config.toml
n_layer = 17
n_kv_head = 8
vocab_size = 8192
rope_base = 10000.0
rope_fraction = 1.0
qk_norm = true
attn_scale = 0.207
bias = "none"
init = "normal"
init_std_qkv = 0.0273
init_std_up = 0.0273
lr_mult_up = 1.43
lr_head = 0.0147
train_tokens = 903200000
steps = 7084
Each number is 200 + 30 x the weight over the matrix's rms, rounded and kept within 0 to 999. Layers, rows and columns count from 0.

# layer 4 attention value, 512x256, rms 0.229, rows 83-110, columns 128-255
204,225,219,194,189,182,211,229,212,166,204,216,239,258,210,148,201,203,245,189,187,208,190,172,174,234,209,207,223,192,241,205,170,224,145,182,207,208,283,193,190,185,173,165,158,250,240,188,179,167,195,232,204,160,199,228,222,146,159,194,181,205,216,163,204,249,173,182,171,168,188,213,197,213,234,227,214,161,237,170,190,221,220,214,172,168,190,217,212,175,236,225,229,215,186,184,182,151,213,184,205,253,157,195,176,214,192,248,199,191,203,197,223,128,228,247,215,175,162,196,198,220,219,201,245,194,196,218
173,234,236,267,202,175,143,217,177,202,206,170,202,204,184,219,253,221,224,202,145,155,280,226,161,242,212,181,190,260,190,209,222,189,185,175,155,204,213,220,174,190,154,217,213,136,216,187,185,209,209,166,215,219,168,229,232,155,217,183,206,180,184,177,215,169,190,188,144,229,230,175,181,245,197,178,225,203,231,153,229,225,209,208,214,174,219,265,103,237,194,150,231,173,204,188,194,177,226,209,158,193,152,123,139,165,198,182,286,201,222,235,239,133,116,224,157,229,181,169,153,196,206,248,234,224,193,154
217,163,171,200,221,162,219,226,199,194,216,152,214,203,161,168,273,226,222,243,240,189,229,174,176,209,159,231,247,149,220,197,218,204,227,200,183,106,231,207,203,199,252,189,147,211,234,201,199,217,208,170,225,185,236,215,215,173,201,232,235,203,191,218,201,227,185,214,206,145,220,198,177,272,219,221,172,188,199,176,157,180,228,186,191,174,236,217,200,235,237,206,249,168,212,163,190,152,219,178,241,216,214,163,170,211,189,236,191,174,197,227,172,155,214,207,178,182,197,206,228,181,223,176,200,214,170,204
191,261,196,188,188,195,226,247,223,161,213,220,213,184,130,181,244,182,191,202,203,184,243,161,260,160,207,230,255,163,200,257,203,142,191,193,154,215,243,203,183,163,193,227,204,173,163,190,198,156,208,179,258,204,198,236,209,206,219,244,185,197,205,203,223,182,189,213,226,175,228,165,178,167,141,143,201,201,279,222,202,181,169,166,206,187,176,182,237,224,227,199,121,235,171,223,222,135,208,192,198,185,223,234,218,222,188,190,228,209,160,209,209,210,244,136,180,184,172,236,195,211,156,187,234,174,254,215
275,230,240,170,150,191,145,173,173,192,154,199,217,183,184,236,170,211,280,187,176,257,202,162,135,202,183,285,199,161,143,179,198,193,199,234,188,214,221,202,184,200,146,166,164,142,199,248,195,193,159,225,177,216,201,170,240,218,205,251,207,173,173,144,212,245,166,246,227,187,199,232,260,198,227,195,230,173,225,131,158,203,209,241,244,173,138,188,194,224,186,244,198,205,182,137,213,205,171,181,151,221,194,184,165,197,152,249,226,254,221,235,163,168,155,209,182,153,204,192,190,224,250,207,193,236,191,134
182,172,178,152,178,165,195,142,242,249,178,208,242,208,203,192,208,177,201,209,134,211,196,235,248,239,186,209,224,186,211,194,202,169,166,219,183,171,204,160,183,150,201,195,199,143,216,175,167,151,189,216,224,205,212,272,236,267,176,207,213,201,211,134,250,249,218,91,239,218,168,179,164,283,203,207,231,257,193,208,129,186,224,182,245,192,240,137,195,208,243,199,178,195,156,167,213,200,244,240,181,206,207,135,204,257,185,128,202,218,202,129,208,214,171,195,215,249,244,208,277,228,198,187,195,132,229,218
142,151,225,238,223,187,230,174,188,265,168,229,179,114,158,200,221,197,170,210,195,218,231,194,202,181,206,209,164,169,179,194,234,208,234,162,246,231,238,188,159,182,166,190,220,244,210,155,210,248,193,214,216,138,212,133,181,189,175,169,247,234,204,169,138,205,186,222,278,207,133,230,218,225,226,141,193,201,152,219,182,199,190,273,203,191,223,189,213,215,234,156,172,251,229,192,147,213,215,170,177,217,219,197,193,203,186,249,191,188,183,217,247,189,166,256,228,212,210,231,146,205,206,214,163,245,183,167
239,201,224,220,160,225,231,251,235,141,201,204,240,200,207,243,158,181,215,224,155,205,213,211,243,147,181,224,196,218,213,124,227,177,187,199,225,178,252,206,232,180,178,203,190,175,128,192,214,260,156,154,181,248,201,162,190,243,270,180,204,219,204,151,245,227,223,219,202,202,235,180,207,189,195,187,160,186,162,237,159,182,213,164,197,196,267,156,233,151,177,222,231,137,219,180,145,179,193,175,186,192,128,249,185,213,209,185,169,258,219,156,163,180,210,235,191,183,236,260,183,202,185,233,216,166,220,193
225,168,177,246,194,209,163,169,230,184,212,184,209,169,244,171,220,250,168,225,152,237,192,204,138,204,145,233,167,143,201,222,203,188,201,165,209,183,250,173,198,210,186,220,200,187,210,210,169,213,168,203,173,208,151,220,188,188,188,205,147,184,175,230,234,116,225,177,188,198,251,188,176,172,191,185,241,177,183,190,151,206,223,225,241,223,237,113,180,227,188,204,242,199,205,173,229,190,203,171,216,232,189,171,211,225,107,164,204,202,183,222,224,223,161,178,133,167,235,186,202,258,216,255,186,165,242,211
199,220,224,148,154,247,221,253,194,209,181,190,237,163,221,180,184,224,182,222,246,168,210,184,190,213,240,200,202,155,176,193,153,180,208,206,233,171,197,219,161,181,253,172,197,209,201,240,199,243,192,234,226,238,212,256,218,197,219,215,181,244,195,144,185,243,264,227,136,245,164,236,204,230,216,198,184,267,155,190,191,185,237,227,164,168,215,185,166,220,181,193,139,234,206,243,260,214,195,168,203,204,227,226,186,192,202,226,140,172,189,206,186,172,146,170,165,213,184,140,269,163,220,201,264,253,201,175
141,191,216,220,213,201,181,197,201,244,185,233,183,196,262,201,177,174,240,200,227,166,185,229,187,174,231,205,277,172,190,229,180,302,221,180,153,190,205,176,161,235,236,222,184,195,226,230,180,252,144,256,162,226,140,173,197,208,135,200,147,258,211,177,157,228,217,231,180,226,192,199,215,183,235,258,225,189,188,209,198,188,165,209,216,226,193,175,162,163,234,205,216,165,187,210,186,239,235,226,213,233,224,176,188,220,193,237,206,245,147,148,227,182,174,204,204,232,204,179,136,197,197,136,256,191,198,135
219,191,235,233,162,226,231,239,189,199,212,169,223,190,205,200,171,178,184,175,196,220,195,228,182,152,195,216,178,179,186,231,197,186,206,183,209,217,238,248,154,209,169,187,239,196,223,216,203,183,193,229,191,205,242,248,214,196,215,181,225,187,236,189,219,220,214,183,247,195,221,178,216,213,190,252,181,260,271,197,216,263,181,203,234,202,267,184,211,206,242,221,198,250,204,135,288,202,249,225,238,197,108,146,208,176,181,215,257,168,260,244,200,169,254,225,178,249,194,205,280,171,218,237,204,171,200,152
151,122,217,178,162,196,245,142,250,230,128,169,189,245,216,187,231,152,192,210,202,154,147,193,145,229,233,209,167,189,181,189,204,214,212,137,153,256,189,228,150,208,153,227,155,190,217,188,173,250,194,212,205,182,212,162,206,206,240,213,248,214,255,223,210,194,206,181,162,124,199,216,210,222,205,190,183,155,231,223,173,219,222,215,272,190,258,204,226,200,179,179,202,187,169,179,191,228,172,191,188,156,208,162,215,211,248,197,148,230,256,175,224,186,167,207,139,245,241,154,169,240,243,271,175,212,230,173
209,227,234,211,226,204,212,203,238,185,138,193,240,203,147,192,205,222,197,192,134,185,186,144,170,190,195,202,196,252,206,192,185,183,239,237,212,208,205,180,166,227,261,178,189,212,205,158,300,160,201,199,174,188,220,222,205,251,166,218,195,231,95,214,194,241,233,233,203,172,188,231,168,140,196,192,250,251,171,200,170,237,213,211,179,199,177,221,251,169,213,204,150,170,147,211,172,195,250,224,234,200,200,283,223,209,233,223,206,249,243,263,223,229,180,205,200,263,202,200,221,202,198,214,135,174,202,202
232,169,218,203,220,196,189,174,146,190,148,220,210,195,177,194,240,225,236,212,220,211,249,179,190,152,176,230,204,245,244,212,264,232,238,271,200,231,216,216,255,182,145,196,181,191,186,184,176,200,237,206,175,174,196,238,185,160,218,232,196,201,219,161,216,177,198,291,292,149,206,193,237,156,245,244,180,221,184,187,229,158,204,199,165,219,160,259,267,254,154,166,208,234,211,224,206,227,103,185,191,171,202,176,155,218,214,225,311,207,219,253,206,215,163,226,267,186,220,168,168,159,220,207,199,210,143,247
143,195,267,170,279,181,156,158,171,179,222,235,188,227,234,190,207,214,189,188,205,178,224,124,220,186,218,146,188,176,155,188,235,200,182,187,192,183,150,244,189,216,229,240,197,187,189,151,179,223,212,202,184,250,164,202,220,235,163,158,231,177,306,229,215,175,201,220,202,196,144,206,212,251,179,215,200,231,163,228,176,249,277,224,158,178,255,201,196,213,226,160,193,221,191,176,207,163,273,177,212,239,174,215,199,193,229,220,221,139,171,216,172,173,206,208,170,173,186,209,170,190,228,198,250,228,181,181
226,191,199,182,182,211,191,221,221,259,215,234,166,199,250,226,212,177,235,189,239,187,249,218,203,157,180,214,185,191,250,238,170,213,172,196,209,153,189,172,242,183,237,202,185,234,200,218,198,234,164,172,188,186,218,171,168,234,147,203,191,244,140,200,245,173,224,210,238,201,173,194,215,231,263,265,192,206,208,260,192,172,244,222,222,191,229,156,166,214,135,212,253,250,207,139,214,180,226,175,234,191,161,172,198,261,279,239,214,229,244,205,173,172,210,236,228,161,223,215,207,197,223,170,215,207,183,153
232,184,174,173,169,219,205,199,186,224,205,197,188,243,253,189,190,211,188,181,189,158,187,161,201,209,173,218,133,166,174,180,151,264,231,180,206,241,238,195,141,148,229,245,213,199,218,189,236,220,240,212,233,274,206,178,184,178,217,236,218,201,204,198,186,250,194,163,138,175,159,175,225,145,195,216,173,186,198,173,127,176,149,207,172,227,156,156,235,188,221,199,178,163,203,226,155,225,195,189,168,263,192,211,173,232,260,228,220,185,214,188,147,222,232,173,188,192,221,210,189,194,210,192,188,200,244,129
229,133,186,188,233,264,228,235,210,204,233,173,238,176,240,231,161,200,187,146,146,206,143,204,180,149,195,202,164,211,155,231,222,235,199,153,214,170,213,166,168,129,212,196,178,184,213,232,217,261,196,186,194,233,198,148,233,266,181,229,169,197,160,182,209,231,224,118,181,250,221,162,216,223,227,209,224,159,180,179,193,214,187,228,209,161,249,108,157,132,204,236,209,233,118,107,179,237,205,178,179,236,232,173,187,186,189,125,224,207,215,160,205,203,225,207,206,264,243,165,175,194,176,218,165,202,214,233
225,137,175,197,170,213,252,189,199,178,251,225,245,234,205,169,141,223,165,205,158,206,200,206,247,171,207,239,194,141,233,247,199,194,206,192,179,177,225,168,207,200,216,206,196,169,180,164,228,234,253,198,225,208,196,199,191,198,203,205,248,192,165,206,191,262,230,153,171,208,217,202,161,212,194,253,177,92,206,211,192,201,236,200,186,176,269,220,224,224,238,215,178,187,207,231,223,271,225,206,241,177,177,251,236,229,196,166,168,206,260,199,228,176,206,151,179,167,243,246,218,231,210,175,158,174,239,219
221,186,188,181,162,247,191,188,168,226,223,192,187,162,203,232,151,179,198,214,134,151,198,181,214,222,209,219,134,215,174,191,148,237,198,194,165,205,162,192,153,219,183,180,253,193,249,199,174,251,184,227,150,166,189,222,171,185,188,225,143,214,174,247,216,151,236,223,202,216,191,168,186,173,180,243,182,204,188,205,205,244,191,260,199,228,108,227,168,207,80,187,199,225,155,184,235,208,137,200,180,212,157,209,178,210,271,183,195,211,211,198,243,187,182,194,195,197,179,179,190,240,181,234,175,201,205,122
216,198,142,124,161,166,182,251,239,139,184,213,204,216,214,181,215,229,190,225,169,200,285,231,230,254,211,174,198,232,205,121,240,227,240,162,156,185,193,191,220,209,233,168,240,223,175,230,206,169,224,207,201,189,212,188,197,169,156,239,223,166,174,207,218,220,195,261,207,210,182,202,195,180,163,158,194,183,165,180,149,227,192,191,212,183,147,155,170,226,174,226,213,175,198,208,225,236,179,158,165,209,198,226,154,192,178,221,230,204,227,228,172,181,170,191,181,149,202,160,232,199,256,100,254,168,213,141
216,219,193,229,169,249,160,229,224,164,202,189,205,227,207,217,240,195,177,253,248,212,150,161,186,229,217,182,207,194,198,214,162,255,159,218,161,120,258,178,165,187,165,208,206,228,208,153,210,154,190,159,265,206,171,171,169,212,203,129,186,200,181,171,178,125,175,262,232,219,175,204,187,239,187,245,187,188,211,188,177,221,180,168,188,204,216,207,200,214,208,197,138,237,177,174,258,197,243,191,179,207,193,214,157,151,178,201,266,205,156,234,183,195,149,230,191,236,176,208,181,176,248,220,206,232,271,235
120,196,207,195,209,173,178,196,203,218,159,232,230,218,249,265,194,218,210,191,261,181,237,185,209,248,223,223,224,197,202,236,193,168,235,187,242,173,249,179,208,180,190,135,162,228,195,184,213,170,204,187,154,227,99,260,193,168,203,191,201,290,285,172,214,196,214,141,179,215,176,206,225,217,200,190,178,213,215,167,166,153,185,170,287,245,199,224,192,208,205,168,171,205,210,191,227,208,211,218,193,183,175,171,187,203,141,225,178,227,219,173,176,180,198,256,269,221,220,208,182,263,227,194,192,201,215,140
196,235,210,210,176,210,123,239,236,235,179,200,184,195,241,187,212,188,244,209,213,205,199,151,203,224,205,176,238,233,202,168,202,227,197,185,204,293,260,222,213,134,209,209,177,244,245,179,220,240,191,241,179,214,158,226,228,210,194,179,250,188,226,200,174,189,164,205,189,243,196,218,248,206,144,240,222,253,173,220,207,258,198,257,174,206,204,208,172,176,201,187,170,186,189,198,143,211,205,171,200,203,201,219,222,189,168,253,252,188,164,201,204,167,212,216,183,213,152,163,167,198,221,235,186,213,240,191
225,191,243,211,165,193,200,193,248,166,187,193,158,177,189,200,179,226,206,157,152,204,186,124,195,154,204,220,218,238,177,216,175,190,206,198,194,184,214,234,213,189,221,183,188,197,189,217,197,163,211,230,180,180,144,237,209,156,213,164,239,213,151,180,242,262,194,192,256,144,233,168,235,152,198,193,175,193,177,184,189,168,118,185,219,271,198,202,197,214,176,228,183,177,227,188,191,171,198,179,209,264,188,225,183,193,164,211,190,215,212,183,247,177,148,165,243,224,172,203,163,178,168,225,186,207,265,219
188,178,233,185,170,141,268,226,166,227,208,158,157,200,189,175,143,188,238,272,225,196,194,182,213,199,229,279,232,223,196,213,217,163,172,194,176,234,235,173,160,188,203,213,183,134,212,192,226,187,174,205,185,201,185,227,159,225,147,181,239,227,141,161,154,228,245,190,192,238,192,251,138,177,209,295,188,195,163,194,196,170,229,233,224,198,258,287,231,267,208,219,223,240,287,140,222,288,240,273,193,193,229,165,217,232,204,197,146,198,183,149,228,183,206,208,174,200,246,164,223,228,170,212,248,212,218,226
165,190,177,208,244,179,178,225,184,183,139,174,187,208,195,192,224,204,178,174,165,173,167,235,165,199,208,243,152,184,230,230,169,184,204,185,212,205,187,182,228,147,200,237,160,238,207,177,229,280,176,218,220,197,269,185,218,172,171,208,241,153,203,226,181,162,199,230,234,199,172,230,200,237,161,169,229,239,213,189,143,225,211,248,219,197,221,209,198,210,167,225,232,185,204,239,230,176,207,163,221,190,180,159,199,196,225,240,161,211,174,203,212,178,168,146,171,177,232,180,214,200,233,194,194,217,194,203
# layer 4 attention output (transposed), 512x256, rms 0.245, rows 83-109, columns 128-255
171,203,266,169,191,200,219,177,204,202,225,214,258,158,204,234,226,273,197,181,167,132,183,192,195,171,195,162,180,211,216,193,171,172,250,227,227,201,153,168,174,161,223,239,246,177,178,218,222,174,222,146,198,229,156,232,222,218,251,184,188,184,229,207,194,258,185,221,196,159,217,202,179,272,174,184,192,207,173,207,224,219,155,203,204,224,241,230,169,206,165,195,175,174,230,211,243,174,187,193,208,184,214,217,201,193,165,238,197,177,166,257,189,219,194,187,237,223,207,201,146,172,177,220,240,250,184,191
175,139,224,170,208,227,160,231,216,174,211,173,222,247,190,198,220,164,118,211,184,202,234,192,183,155,191,248,156,203,221,221,211,253,212,220,200,158,198,193,199,245,180,148,194,242,171,197,202,233,197,183,180,212,217,238,117,250,257,249,201,153,186,200,233,170,88,209,209,213,221,200,232,198,203,232,185,212,182,186,156,190,241,184,202,206,185,217,221,173,214,149,227,197,180,241,168,206,205,185,145,219,227,218,183,237,211,238,145,171,212,183,195,232,152,238,223,199,197,168,231,162,147,154,243,233,227,206
191,185,269,244,196,238,204,253,232,173,194,213,240,187,241,225,195,227,158,254,200,220,225,187,208,206,206,200,236,244,156,260,214,188,203,202,202,213,216,207,215,261,160,175,182,182,168,226,162,237,198,210,184,175,184,207,210,162,166,211,213,253,242,184,175,197,145,219,198,156,155,177,175,172,227,195,167,177,144,220,221,219,221,227,173,154,195,192,176,207,153,174,115,209,152,215,212,180,236,229,179,191,197,221,247,211,199,230,202,290,202,199,216,174,171,183,257,181,210,195,158,251,138,178,259,162,206,252
182,193,168,213,145,178,296,195,137,200,208,229,218,181,183,136,204,151,254,269,179,190,213,142,226,219,165,180,212,257,203,213,192,202,207,190,230,188,171,203,234,177,174,179,228,174,195,217,181,183,211,229,182,189,154,204,241,282,174,193,176,211,111,180,165,224,220,149,227,214,119,207,158,201,209,231,210,193,230,237,223,225,219,156,249,167,227,193,212,199,197,206,197,206,216,233,225,249,212,186,217,209,152,186,147,209,242,230,184,178,190,171,214,176,160,251,156,223,174,224,147,204,296,150,145,189,155,224
185,208,217,242,257,212,246,225,251,196,227,190,193,194,173,245,217,185,161,198,179,239,244,187,223,209,260,169,210,205,207,259,112,212,217,246,191,121,208,193,162,150,248,226,225,183,197,164,240,194,192,199,195,247,186,194,136,149,208,131,161,160,214,187,217,218,194,158,184,178,262,157,199,175,223,204,208,228,165,257,189,235,181,216,180,213,249,224,164,199,167,189,216,195,182,175,169,239,162,203,181,155,214,207,219,226,187,202,200,204,221,187,169,226,198,155,215,173,183,195,178,232,108,215,233,216,189,280
189,165,185,196,182,204,204,212,178,152,200,238,220,196,182,218,193,222,207,224,183,133,220,150,164,186,192,242,132,132,247,226,179,213,143,209,233,251,215,235,197,152,196,205,153,191,180,247,210,224,244,175,219,145,232,211,214,200,186,201,183,209,174,273,223,174,186,234,222,135,241,206,220,168,167,228,234,167,252,204,226,192,225,213,247,175,161,130,206,213,165,231,274,223,199,240,190,204,167,165,202,196,146,204,176,200,224,277,161,235,231,193,192,221,213,207,173,143,173,165,140,184,177,208,205,241,211,196
268,236,173,163,244,240,199,217,217,251,264,250,229,241,212,233,155,241,239,200,160,222,170,182,215,182,252,164,226,182,188,162,197,168,195,195,205,203,180,185,248,168,219,156,218,208,240,161,201,234,179,194,188,216,131,176,162,193,216,201,169,184,210,210,197,201,137,199,166,210,234,201,170,132,180,150,213,207,234,143,184,189,184,178,194,219,188,215,198,204,239,232,154,163,205,191,151,162,188,200,196,243,236,196,209,218,186,133,157,212,225,138,193,203,215,197,158,189,216,188,254,200,191,174,242,182,205,204
190,189,188,145,187,163,198,213,243,123,190,168,211,159,167,224,201,222,148,185,240,192,152,184,212,187,154,267,184,199,184,229,232,227,242,190,191,218,200,179,156,210,270,287,238,189,162,228,168,204,237,231,203,171,242,203,208,205,172,237,203,182,165,237,229,186,164,219,226,199,247,206,189,175,185,190,209,142,220,180,203,225,241,204,221,225,172,189,178,226,166,227,249,204,176,241,243,237,208,191,229,150,187,168,234,191,143,182,233,181,191,184,222,210,204,177,142,223,119,189,210,222,228,221,212,192,181,239
201,167,220,152,192,201,215,205,166,236,169,270,176,209,201,225,191,183,161,151,238,198,229,190,216,238,206,199,228,187,225,228,202,240,130,158,192,187,209,211,187,198,163,288,210,260,169,235,239,224,261,206,260,151,230,195,176,205,238,232,168,184,213,187,165,235,250,255,205,177,211,227,231,213,216,213,146,192,258,199,241,169,206,177,176,201,208,218,216,263,176,202,190,188,202,201,190,212,195,216,166,214,168,167,212,195,149,218,215,213,219,162,214,220,214,164,190,171,182,147,166,194,221,210,200,206,200,229
176,199,185,176,172,221,215,202,219,150,237,214,178,222,179,192,214,162,200,202,189,193,180,186,180,213,188,191,208,231,183,140,226,141,189,247,240,243,216,187,227,218,177,226,214,197,225,186,196,160,207,176,197,221,188,184,227,213,161,194,191,200,250,181,149,181,232,185,212,177,224,215,158,188,219,184,207,215,218,203,202,223,196,141,217,201,237,173,208,195,241,262,237,176,178,248,238,200,199,271,182,275,120,193,155,216,211,179,174,285,199,172,167,240,238,193,249,145,203,229,176,232,150,192,207,221,208,199
254,237,176,208,261,201,191,210,214,230,240,195,190,187,216,174,208,215,212,212,201,202,226,183,176,197,198,194,212,168,177,225,179,238,210,178,216,208,157,207,273,228,145,159,111,223,245,242,244,203,205,172,199,212,241,161,223,221,202,188,216,182,209,167,171,126,211,155,173,196,234,164,192,217,206,197,170,211,199,210,197,225,192,200,172,191,249,211,227,213,177,195,187,174,187,203,222,249,166,224,192,190,232,217,229,160,204,194,229,146,205,219,182,207,154,137,162,182,189,210,212,191,146,269,129,271,185,163
186,195,185,158,202,205,150,202,188,196,211,195,168,230,278,238,257,226,186,189,215,233,156,178,190,175,206,195,217,219,164,153,211,245,188,192,197,169,192,166,240,185,215,222,210,182,173,200,202,227,242,158,230,223,195,141,197,179,215,213,188,168,177,177,192,193,179,158,226,251,194,217,215,229,237,218,190,198,250,176,245,194,211,205,199,210,171,203,219,211,142,224,190,189,125,221,133,212,191,175,193,207,265,176,209,212,186,255,157,187,255,200,157,204,193,217,199,202,240,204,200,208,171,168,167,226,193,193
249,252,194,219,240,186,219,196,265,179,206,238,198,181,231,306,164,155,147,167,215,224,231,245,200,170,197,240,170,213,117,201,180,228,131,186,196,173,159,172,187,245,174,225,232,198,211,194,219,205,181,235,219,220,218,258,195,209,188,219,187,176,211,229,183,204,186,168,223,185,148,166,198,167,204,257,271,153,158,201,172,152,148,173,222,213,147,254,215,241,223,196,217,172,201,213,226,182,214,230,161,202,194,137,213,182,208,181,229,158,199,204,192,193,166,228,187,177,168,239,212,198,145,170,249,223,185,198
199,225,211,226,221,159,212,234,219,281,224,215,196,196,154,186,163,180,181,177,190,203,170,202,173,167,217,225,215,266,212,184,261,195,185,204,212,176,213,234,239,244,149,169,251,182,201,277,148,193,188,182,168,208,226,213,209,223,188,233,230,215,210,270,212,167,231,189,179,209,169,185,200,198,174,212,199,211,239,226,157,160,152,230,221,197,217,227,169,197,193,189,232,225,185,196,169,203,210,184,197,225,220,220,161,189,203,242,220,165,199,199,206,201,227,173,218,154,167,198,201,195,199,194,274,197,207,169
212,240,159,241,184,221,233,218,221,246,272,228,188,243,200,186,196,193,233,239,197,170,224,220,240,163,218,179,185,253,152,213,215,219,192,210,201,161,206,116,122,154,199,163,176,205,263,196,165,245,162,159,216,160,159,189,204,159,199,139,198,252,241,191,211,168,191,192,157,219,182,193,127,213,178,269,200,189,164,217,230,156,190,204,191,227,197,246,152,189,178,207,236,272,173,157,169,171,215,170,253,227,213,237,171,238,246,170,208,180,243,182,192,194,205,190,203,165,180,215,209,181,188,223,213,223,185,249
181,200,215,235,187,193,140,206,190,197,213,213,179,158,156,176,241,211,207,205,211,170,234,231,158,164,205,250,222,147,191,202,195,241,193,186,208,182,215,198,185,246,191,209,199,168,173,223,236,214,197,212,214,215,156,193,215,232,203,199,184,238,181,174,141,225,143,208,236,202,166,176,257,205,186,168,181,167,223,136,218,219,204,195,240,176,243,222,215,111,214,234,199,190,187,276,185,239,227,293,168,196,202,275,187,204,169,179,150,222,216,149,201,249,161,211,207,254,183,194,241,177,154,180,183,178,170,198
259,171,190,227,237,186,175,186,171,177,149,223,175,221,212,168,163,204,249,186,184,166,241,144,193,216,261,197,208,196,266,171,238,284,198,194,219,247,218,243,212,217,176,229,224,212,163,195,210,203,189,207,171,193,205,206,206,176,163,192,144,160,233,208,178,210,217,176,191,164,194,119,216,134,146,189,210,168,155,225,237,256,199,191,186,198,189,201,173,165,201,208,184,200,211,204,186,206,161,133,176,174,207,250,205,167,177,174,190,183,172,221,255,186,170,194,228,193,192,195,180,220,212,225,224,167,177,207
299,183,217,219,267,160,204,169,210,181,180,186,203,238,235,244,244,222,153,218,243,194,183,257,228,193,216,142,211,200,177,205,216,214,222,225,228,187,172,174,228,215,136,158,222,208,216,146,175,270,236,177,218,198,164,209,156,209,194,165,245,217,226,188,219,209,207,162,183,221,184,200,198,201,254,203,231,206,253,210,220,180,162,230,229,195,207,185,139,205,224,215,167,155,180,212,224,191,180,227,139,213,221,119,201,244,203,183,194,235,233,193,176,201,189,188,175,220,139,212,179,181,137,180,182,176,157,222
244,217,212,171,215,196,243,159,189,158,125,169,185,197,220,162,227,204,127,185,222,179,188,247,207,205,233,252,167,197,204,192,218,208,202,251,245,173,290,220,189,207,155,183,162,233,252,217,231,179,221,197,205,182,221,207,150,172,186,169,201,192,211,161,260,236,226,162,169,140,192,204,175,187,225,200,213,250,198,193,206,226,211,226,197,150,207,221,182,247,228,184,264,200,232,232,226,238,205,186,209,191,192,201,250,224,207,189,160,254,213,218,140,210,214,202,246,220,193,204,237,212,131,229,228,167,180,204
223,145,200,223,187,211,176,190,242,225,184,221,210,247,233,260,198,159,185,203,207,241,208,217,239,202,213,197,215,148,177,223,212,176,183,207,250,213,167,205,220,186,191,278,238,258,244,150,212,246,253,133,209,169,176,185,195,223,183,182,198,197,225,187,173,138,200,221,166,241,180,166,238,222,194,200,237,264,222,172,183,203,191,186,162,214,215,167,169,185,189,197,176,181,176,211,230,260,201,209,217,196,175,128,227,169,205,245,273,205,163,157,221,240,260,190,180,203,178,216,197,233,209,216,196,122,190,205
226,228,178,164,231,190,150,252,204,201,173,197,144,212,207,189,224,186,240,238,250,213,159,211,172,239,191,217,216,216,234,226,233,193,175,204,210,167,234,232,227,204,153,221,169,110,201,134,205,177,154,229,216,206,206,209,153,191,185,218,185,144,197,182,198,255,215,211,175,181,215,232,231,214,263,240,188,142,185,194,255,242,206,226,203,207,253,210,214,220,206,172,210,186,234,195,196,218,183,166,199,147,204,178,153,250,152,231,221,182,206,188,151,203,200,202,167,157,238,234,231,193,184,228,210,192,230,179
197,142,233,236,200,225,216,194,179,175,191,179,173,216,199,203,182,182,239,131,206,190,227,184,183,204,177,175,175,184,156,196,220,192,235,195,218,210,225,220,184,199,178,191,300,238,190,211,226,184,239,257,170,233,171,227,204,207,205,222,161,222,243,173,185,232,183,278,197,212,161,200,170,213,214,201,175,241,219,199,205,205,182,207,163,194,235,219,172,229,204,178,218,205,191,164,177,228,196,163,176,239,203,194,210,145,205,159,223,215,145,208,250,230,176,214,168,209,222,270,190,153,168,227,184,242,167,186
155,255,216,131,178,190,223,199,204,163,259,221,202,252,181,222,145,193,243,185,169,159,227,189,175,204,219,182,193,242,176,168,250,211,245,161,206,250,178,189,213,210,219,188,190,180,165,249,222,171,234,212,172,211,200,182,158,254,228,178,169,172,171,211,230,215,178,214,190,178,207,192,224,223,177,192,193,151,214,181,202,192,205,201,183,224,187,143,162,197,167,227,208,192,241,197,231,212,178,233,264,220,234,228,237,177,203,198,258,189,173,105,203,182,238,174,228,241,157,252,176,226,228,220,204,229,171,201
200,144,163,201,211,177,199,230,171,147,221,188,161,260,127,195,202,208,192,237,254,198,155,225,197,174,171,242,233,197,161,216,224,241,192,204,165,240,193,173,272,165,143,165,211,146,227,209,199,173,248,164,184,274,217,265,233,194,220,225,198,180,164,209,229,170,215,167,200,135,240,179,187,211,202,221,173,174,202,181,219,254,200,212,183,203,169,195,172,146,225,198,201,174,242,282,199,191,210,196,195,176,161,189,213,178,216,197,193,196,217,187,214,194,157,175,102,195,179,152,200,202,201,210,210,262,219,272
180,205,191,212,235,209,206,184,189,222,257,212,156,164,222,174,173,184,197,173,166,174,209,205,279,237,197,185,139,152,210,169,168,207,221,236,172,140,143,212,186,174,180,147,205,200,168,206,235,169,210,244,197,193,214,190,144,221,222,204,207,228,230,223,153,196,200,210,213,180,226,251,213,247,210,139,159,189,175,178,200,203,243,195,262,224,211,198,164,248,184,219,236,239,196,224,219,236,203,225,240,157,200,217,194,229,219,207,182,207,214,155,216,182,182,148,195,212,234,204,251,187,211,211,173,215,232,223
162,190,217,183,277,200,212,234,200,235,186,153,252,246,168,243,215,241,209,245,203,194,208,259,184,148,161,191,204,190,236,114,169,242,255,196,192,244,204,164,227,195,208,169,254,199,204,160,129,223,234,207,163,194,206,177,196,220,183,213,165,245,179,226,173,202,218,183,181,195,195,208,157,247,128,207,182,208,154,234,145,273,210,155,230,203,210,193,176,197,209,175,257,188,217,205,196,180,175,194,179,130,188,198,233,257,184,228,189,168,245,241,116,224,248,199,168,169,190,237,257,237,142,175,252,206,211,209
210,258,180,183,221,251,189,198,257,200,193,218,208,233,168,319,225,209,246,182,222,200,174,199,157,229,177,166,204,219,187,242,241,236,185,211,221,197,214,216,207,172,177,217,248,186,178,199,199,177,189,168,255,222,182,276,223,183,203,189,223,155,207,247,142,174,185,147,138,207,256,141,207,203,184,212,175,150,221,202,190,195,199,186,198,211,195,183,183,145,162,213,211,227,250,239,267,155,156,219,253,208,126,159,177,203,230,253,195,146,226,189,221,196,184,252,221,185,192,213,208,153,199,219,157,194,233,193